{
  "num_key_value_heads": 13,
  "positions": "rope",
  "attn_scale": 0.125,
  "tie_word_embeddings": false,
  "init_std_qkv": 0.0146,
  "optimizer": "adamw",
  "beta1": 0.95,
  "warmup_steps": 273,
  "final_lr_fraction": 0.0,
  "train_tokens": 906800000,
  "dataset": "wikipedia_en"
}
Each number is 128 + 24 x the weight over its row's rms, rounded and kept within 0 to 255. Layers, rows and columns count from 0. Numbers have three digits each. The size before them is the row's rms in percent of the matrix's.

# layer 2 MLP up, 1920x832, rms 0.0261, rows 660-759, columns 64-127
094:110160128081127125167147138133132148139145107099133146119124121062102150166120124153175168134178149088125144117164144135131101150139121148118156152143136122089115145117130203156129114117116115
106:165129133079176145118095108133157102135121129087107128118157165120150138164168140113096115139133157166153131145121155113129103148145145120123151144100091150135095127142138122131156124083144159
107:155091135099073110116124130135093122096116097156128119123176125148114124133102122122128117146103157126135106123090085111119137161120128150133117172139100148155051139151106176116118114090108088
096:093107127114103123129093141181145138140108110124134136144123158121138147087108122156082131135115089149182178094164159104118158152101119113141136127145147117126127130115091149083138115134136120
107:153109106176108163127122139149066122140095153118149147133132150158120128146156163150112132140152148123156083144139139102156122148145155134157144138164109146089116141114104130113080154134096130
100:140123105112165138166123132152106128163104108095115090122142134106113166118123131110148141131146078061118102106139152133104114147112134106140147142129101108119130171168154130138097175154122138
102:117113125118158182122148160180131162127090133079068162122128114120146124122121095108130135115141074098121100137160134126141128090089103131107142146125152145160142149107129125083086107158142125
099:082123115096125172109136088123153150174144146100134142144120150112124139172106140148155080136117097156150137111121110169116146106096136110138152134121093118115172148143153182113140090134116106
088:109139115137140145106078142113154126080108126126128138060138128146156138130090123122096104089119147116135111149136148117103145140122095122125171122148097130111109096100114134139123169127142122
092:130164119159134164074142143109108093083088170093141084120128095068148126098108081104135134123120119099120116188062096113095107125112134146125115175092108153110156084129140111102129140095117100
099:163148137109143158104080126137154118146143197142145136158137149166103103094142102138135130147137107159101132129143128133153129115126103114138109106120138166147141162137133130105129143138151109
094:158127121145120154126130103118119123077142116107182137108122097172137094075122119124149149099126142153109128156146145104160090129142099161151131103129134107128165117122146112131176143145153088
104:164140129161105165152090142137134134169129132170141102117112153104085123135151124120131115112155099092120053153110105074109132120116109167129150106119113115139129143142140179136156111149112150
097:124125137130103105105126104099149134187126098152143138083128119127088147144169125136116158130158104082141111116122113122138141146105170159095130117114118124157119142101130121128110157126085084
107:125152116139137062158072146144102128120162120146118117088130141158124137101139115145118143141121154123131125130102118147129170118126104105170183156116136078166156146100111117100154146143107108
097:123113170148139092090106093193102077155119153137134119135141108129167117128094088138129102132152135144133155158108101158092173113152112143129118075097115147125142099153129119156155107155128126
110:138098141093147118123142082136118121124164104126102164139155106098109086159154100139120157155153081107124135104173137121134123158156164142118171140082126117099151128136165099104103086117154126
100:101102121089183149093149112106129101133156174141129129172106147148110167148151114118159094126140134109140113141110120113110166099139109105139121134106126116137171185147096111139135121177120134
086:154132109145137157133133117159132121110114124146084170115155141155149124090101126122127094103119109094139146099108158152129115154117128107146149141148112141094128161131158138119130128157140138
090:138111098140140136156115093139143130109133118152121129149096126118115080164138099139130149115146184112109140186156134101141150090110151122135153117158154108155154139176100144086100121174145139
091:095139124131121128135125125122099139094128106155082167143129135138110164093139117151134141152106140121158144096148117124129121138125149124073114108145090139128109149115087111154102119142148117
099:135144124140111129129115097137122127121120085096131172101139071111110107072152162125158149127169131142132078151129097143061091123096128124114161208112104164124130129110089146120135136122147163
094:134094120112188154163187098122095104116105096165116126129101120124105141118141139104153116146094140116105152119102158134129097118109137109129133152106171111149161148191122125163127169127151119
098:113098104171100098137139135102094121130103108114119129147123128128127121128147074114138163106142104131153135096141139093151113133130118103127128192153152128142094091146147097117120123108095117
091:135147107143066088111165086136156155127124122155082127107124127089132118124155123112115106131136141108108148126117108097110158129167156136114150140104129132145120132102136113108144118125086118
094:104131127148109111106135120135119124095110147129102048133134132117135127131114125090122173083104147076136091098127113107152125136155096118110108122104129076116135141083085105113120133122103152
100:135116145117141140097089141140126103123149116111174151121085111104140161142170085144095138143133133106090124131140095144136079121130133122101162163126128116116119103160140113122125128162109104
107:144079115164079168124130095142066101120143130168102131174127135123115128159117099118136140129160099121133116143087104108124105162172140122127110139099119140169117146128115152119106111121094137
104:171135159143131144119162169149142136138133136099102102124133098101121112134094125138123105134131134154148125133122068126092166131099147104120115109178114130110109134153149126112111114161112156
103:150140135145114080111148119176139149090148121073112148156172076155138124147143154146159134133110155155100127137115114128116167121145107118142137165132145142133085118113121087157152103132132161
097:139152084097128138160138182093115105133173123107134176160127127129139121115117144134086175126147114157145114128115111135102118148181105124107100135127166122093128121100141153144175116116126140
100:172116085169085085103108112116109159164103125183080151091117154145081143190148118116096132106138136120146140108124126148128165132123144162190117114138124125119113141139127119118130160106117164
103:138157151055100143158109157105143144123134152139116112100151163119132115133114145133144138098118116117138090131103120177116130133122086109109133066160075094136150124104129102174164174096094125
099:128094128141148128131153134125118116100114168137144135117116136145097123135148127127113129094133129122122103100085125135129095119166106112132144101122130122111125135121129123137144145143202135
108:160150137132068072133198128137111096125136151168126152110133137154155156140150116108161083117133126155137130109111150152099134107158137141157154135111137162130125091121143132104114130108114152
090:170148111159121118122124149114111113104120161108143084178164147089114123082155137143152182138122140092108147088118114130145112153096127098111155129099143091123143160157140135139149138144127126
094:092120121131106140152139131150160146144134145143129143118106141179132129189127152117167117126133117108091154171129151141125128137085118108152120093140129151128135134077155144165144132129188109
095:156156116161135187128160169127127132121137139139121147164126145151155113115149150138108104078077127148118141145115161125095170134141138143187105132123137104122102143164135130135177143142133112
093:113112112107122119120165161125108150154085137126111137138152142128120100137151158121109108137155115152132131133086140160123141132148147101107087133133163148131190133157148102131129121096118143
099:114147137171153110106157076121120148136103127131111145111142109141135120171148169108106083143138138134143179121132122057156126086135110103148155099081104123128109110101138097135128130142145087
093:149153172102108134159159144122104139133105135121114160120147145151152139114140131117112119106136111119139176147120154138115110126144150165142165105139152166090144113113138137081120144150113103
097:111096155146149129132185136128106116082130149121118127103120155092160116160115109147125109161079158105148128147115139116085128132120138154132108101108088141136126123115167107119146152128117098
091:143123156127175126179095145120134157137145120145143124166130111137121131121132135096132108118073113127150165130133141133129201110145151145134149100134088150124107182174156144110139122153092119
112:129128127144144142160127134138156151105082105155159120079153116151136110112138150147176128123136149137130137110170145142126118123157119168110135105114186152113127107136092118131130119119097131
096:125114166138149147125123170106105139121149189095137115106114141072103103176124115150119123130133109154096102145114135091128074127147170102144161129138119138128127170114120138150111121106144133
103:158153071151110162164178152120120097137094156129134124102142117144098130119131117144155169140088163098146122156130142106115132085122145142147123165146113115129155141093146120171093119160087123
102:139110131091167087108109168126142125115073146146098123144157114143149143091135142140097149112109116101099135141141110142163140121158138141106111147108105160123150092090114116133154113137094124
102:117110112152105140152129150099140076105138087173137106122160149160155136149135117126178150109120158125197137095168107111144158101169125110136139140136134099090103155128117097141137111129142113
114:161197139151093141118144123137127159115107117130072101158092111141069102164125139128107128091130138120176094103112124153126135153087133161104093111143118119115118147143070109110158128116116142
102:124148094091100132155103142114132122108101092135146184141108166097079108176129142149100166136122144181102135134091136134155100120110153151152168131103131143122146119122129113144150120163144142
096:144160163114116127104126127174114139146177127126163097122133105097130115147094145155128156116128128107117164132113141145138140120153130146134155099099095163123087123158126113152085136166135109
096:110076061102078157156091065147161129168086108144149119108093127111157121108149145115105132119142094123110083124152152087141048097091130092125139138146085126138136127167150148119105148164165107
102:118184136086100135108149137080099133123161120139083100112120134135106103145095134135119147159128082119152150125138103068128111148134122144150134104137111074128151134092120107134132129123164140
093:157103141150115130131111109118124128169102147085159109143116122117143125109082153133165160151098072112110164157155128127159150133119124129119092105134128137086128097171174144123152113104142150
102:186117117142111117143138146113110109138116131155127146135109130138145175088135138157142129136120112169138160148113114108141121117137140128179146145139130138066108158117117121133117136130128139
088:145142124143162138144116130162100106139146135103140128173121153126131104138135111139110148103100185177103116169147142196114156123129093175125130089168104093169094148159114161133118129116096164
099:137138139145161121163135111111111141108126127115134107123119125144123091166114141098090074136113145088093137145098122130137112153155114100065132084121135152142128079146141100132119158142157132
096:125128103088132137102086137132112103084145096122143135156121151125143140086128138114070082135110164178160136155107130115099105128175110117117112118124121126125121145141142133113144172095139132
102:136082115149094118114083115146086119101139122107132173155079068127133144113150153111123154131171148092126096110136097172122138093165145144121124124119136125113096126135110130112131125125153122
109:149143120100114121105097144097105111124092121090106150143117168143120167126154108133147126129113113127110153124132166157136121132132137106133139176137115167133122118135077145119112145118118100
098:133129162131155111129103143136142087099147128162112171104124109141106104089150097091145111114123132111107161113143139158134084139114122153125126196134149145102099104153167108136129154126103133
094:138100144098113122113161116123149159118111126160167078091082153178084144134164102083127131111106122131151067106139150139123118115093123148119106091143141143118160115129119127134143130105184123
096:196135107121133124159140104171132119165111147124100147154130149154159127110161143140091153120127144125134164142083110126159103142138148108137182128153159138137136169133133184154136141142115112
099:111110181111086108153111111167125140097109097121120130136125087150160109173116200133139167111119104155129158093118102152146100141112127122093149104146130122124154096139152125151175130130125084
101:101153117128130121193129123129141134171185167105115178144133140109180112129163137156083100131149115105124126129102142126162141096104120111160133124103150172107064143085140151129136082189100094
103:149155124127085137156150114143130143081189161110131113124133118116137131155105096115095157100146129142169114145159125149153128111098110157122156127110117143167072107107112154122188120098095136
106:112131147097126116122119106129191121109154168138102100123138141112089165148107133146155114101154144152109180129124091121050152153110090143141111082155094147101150104138140143171162103121116047
107:114127119136135138107110112125116152124142162150128148148145127104120128127128154140135120109116113140071072108102104142120168134125120080121123162087093152188155114107162161118178140117131084
097:135140169160102134117144115108155127135121137140139161106095108096127127172144116131134144124144136092136090125142158128149129137152134101099127137125119129145106163161133106159134148122131108
095:163125134110121141143121149123145141133117104142152131124150125170122142105117127174128093167131137132155146110127081140118149118089135103083101138125122140105157121150116154130119133121139097
099:109111084143143078088180144114121111127141149116102123114148137107128098112128175117105124138123107098148145091098133130148099125139137162134143135144135145121111108103084125131071115140105164
091:137099112091124082156134122134105124143134137100157150106135179087173097079053123136097147153212120128129137097108114151121121121116114118166148155147134097161167134139149131137106123121109110
102:134141122106109125157137134140093154133099120140077130121115147159123153139139083095142092130136130096149105157107100122120141170114127118101185115146134087172136136106146111092089121155174112
105:117117095195133132131115118105148091140118150141105092134114136083123117161127108100102151163113147159090130113153152122126101156111129069141103132098131177172091121146159164092117110093128096
104:137152129168146152109085146142108126145108179136160166096137106153114143131098162128130159123149114088129132117142110118125132092143146112114139128122126115145111131162132147142135124102128108
097:139159129168114106155158140126111155104141117140063120137120115129093107128135102110120154146098114058108160123128141146133130115127105098106104125105129127100171154128140124118089141134130099
099:119165168127155126077094119103142152124098117130081101131101133083162099173111117136144104120145174088165138153135118144115112136130117139099142136127154145157127074121111145123127155137100153
096:089144106129147116139128101130104109112138151160102103162114103076091153179103172145155123118108141116142106091118139140124163144113150112171175085135103135142162127134155148123071109156167087
093:123102073133136144137150131182110124109101114136086156125184130126153145106120127102096135150140134132111136135119196131128133138090116090162147152145123125172146113164147161118121134125144126
088:149110141138118121148146118138139111099107141144132156112136130176093124132166081151088136107113109136141150131125132159113116113120155127125142110174098088130103130116171138148088137105143138
104:115138123109096110110147134172104102136126104098108091169124082132189147079136150097102147135134136143166148114111119100174121157193110116138101139135144139099135094091127144139137145158114093
105:110138148106131147163158113131113132112104127153170160148115128134149126149166141121113121136181115155096162147125151141157197107181134114161148151115154141153148114126121149122127099142125164
098:086104157144159130083110153136100140107182120123084134171111129153125161165085144123086089120153157155095143128098113116162115123080170107097142119145152144163124141075122089146151148160141108
103:116147096095102119100095116074126154170115122131110140117122144114110111132152105072129144125125148132152110159078094132104089109150115153130139146117143106115162155166141151138158113168138118
093:180134125108143108124107129124113153177159183166139097111109124137105089131129127141122118136172123130151128146129145098130164138128098124132115125100120152125135137124148112149101133142098127
105:120154118120103099132102133140100128124134149099143118067162136124136146147145156039105134162134115138104168161132137177120132141135113174177137144140129120126098106168135139130152126139127085
094:113118104141127135122118158117117170122158146143126169110143118142114201168093131181123152091144106144103144089096173078123126126128120132170114140140136145142112120139134113130129125146115105
103:130155129123149067096115156137105120105130145081082154093089143144085109106107107111146109104137126103149099130123102132089100151130102165117120115108117153116119070121110153137080110101168136
098:152124116117105145149120105116155147103120155108103110122113127117118132114115171128113169127116107127150105136155116127164131123153142088152137124120138138102152106118135098132163119191144128
089:141152160127123150144093120147134102096111164137126131107145130099152136124142128084128113138166098150097143138120155160139102081081145136140093124124128113132109124110161129150110144102110154
107:069143132130125145089115189113101134118157115160111131114157117128173106138148128121149143096137171161169106141087120117099101117159119154121132113126093136113068154164120174155139141125109151
104:155113101109118125182134092177137130100144110132161129109110108116138154114134133121152181160121150055109083108168124134103118120104183060139148097125110138105145094142161109114111114134128123
109:153116101139137109140140108150125132141140102114116153103151102101165142098101142115141123148164145142098090134096150054176113131111151110094171185127114126126097127140147104104121131133121131
084:124125163149128132115184095105118097120135144119093135136151124111129174149105136106120109145116120124124152109174128109105125156142111098084131123191088160149136116135106104137077106161145119
103:161117147088128099126174150112149152159114172110145137109135164105115123151125118131146173069116114136202136161089128097174137107148124046122093139105115129114130150100110113123164133114146140
106:091178147133118107087149164176182110113134136143127062099163137163078113093132087112130128129119091108137165108139138167127135119105139111076133145135133131141146107116155162143159106137142126
110:148111109119132147141122091138167156135099141125175100127184130134089123192117097117106153149097089120105090128196108149168126154128145111153115137150104090154137138103123134105166144137115146
104:082126135085113148151118123098138146127129109110139110145148120154141088124111071184145103145170133110180161086133099118096124117143082152153158183108110157085101147119126119107118120118157108
099:180171134117130106109187145126123140147163116126108077096116116141158112136125112133128143101119112136116105108137175131110125122152082113141134139141137143161104116073129130157078132125106132
097:113146134114141099115179165141068124130126087153174129155112144105134125111165134108107119097150152126124122139160111144093098128150155136123124108169132144103114156148146140120122144118140147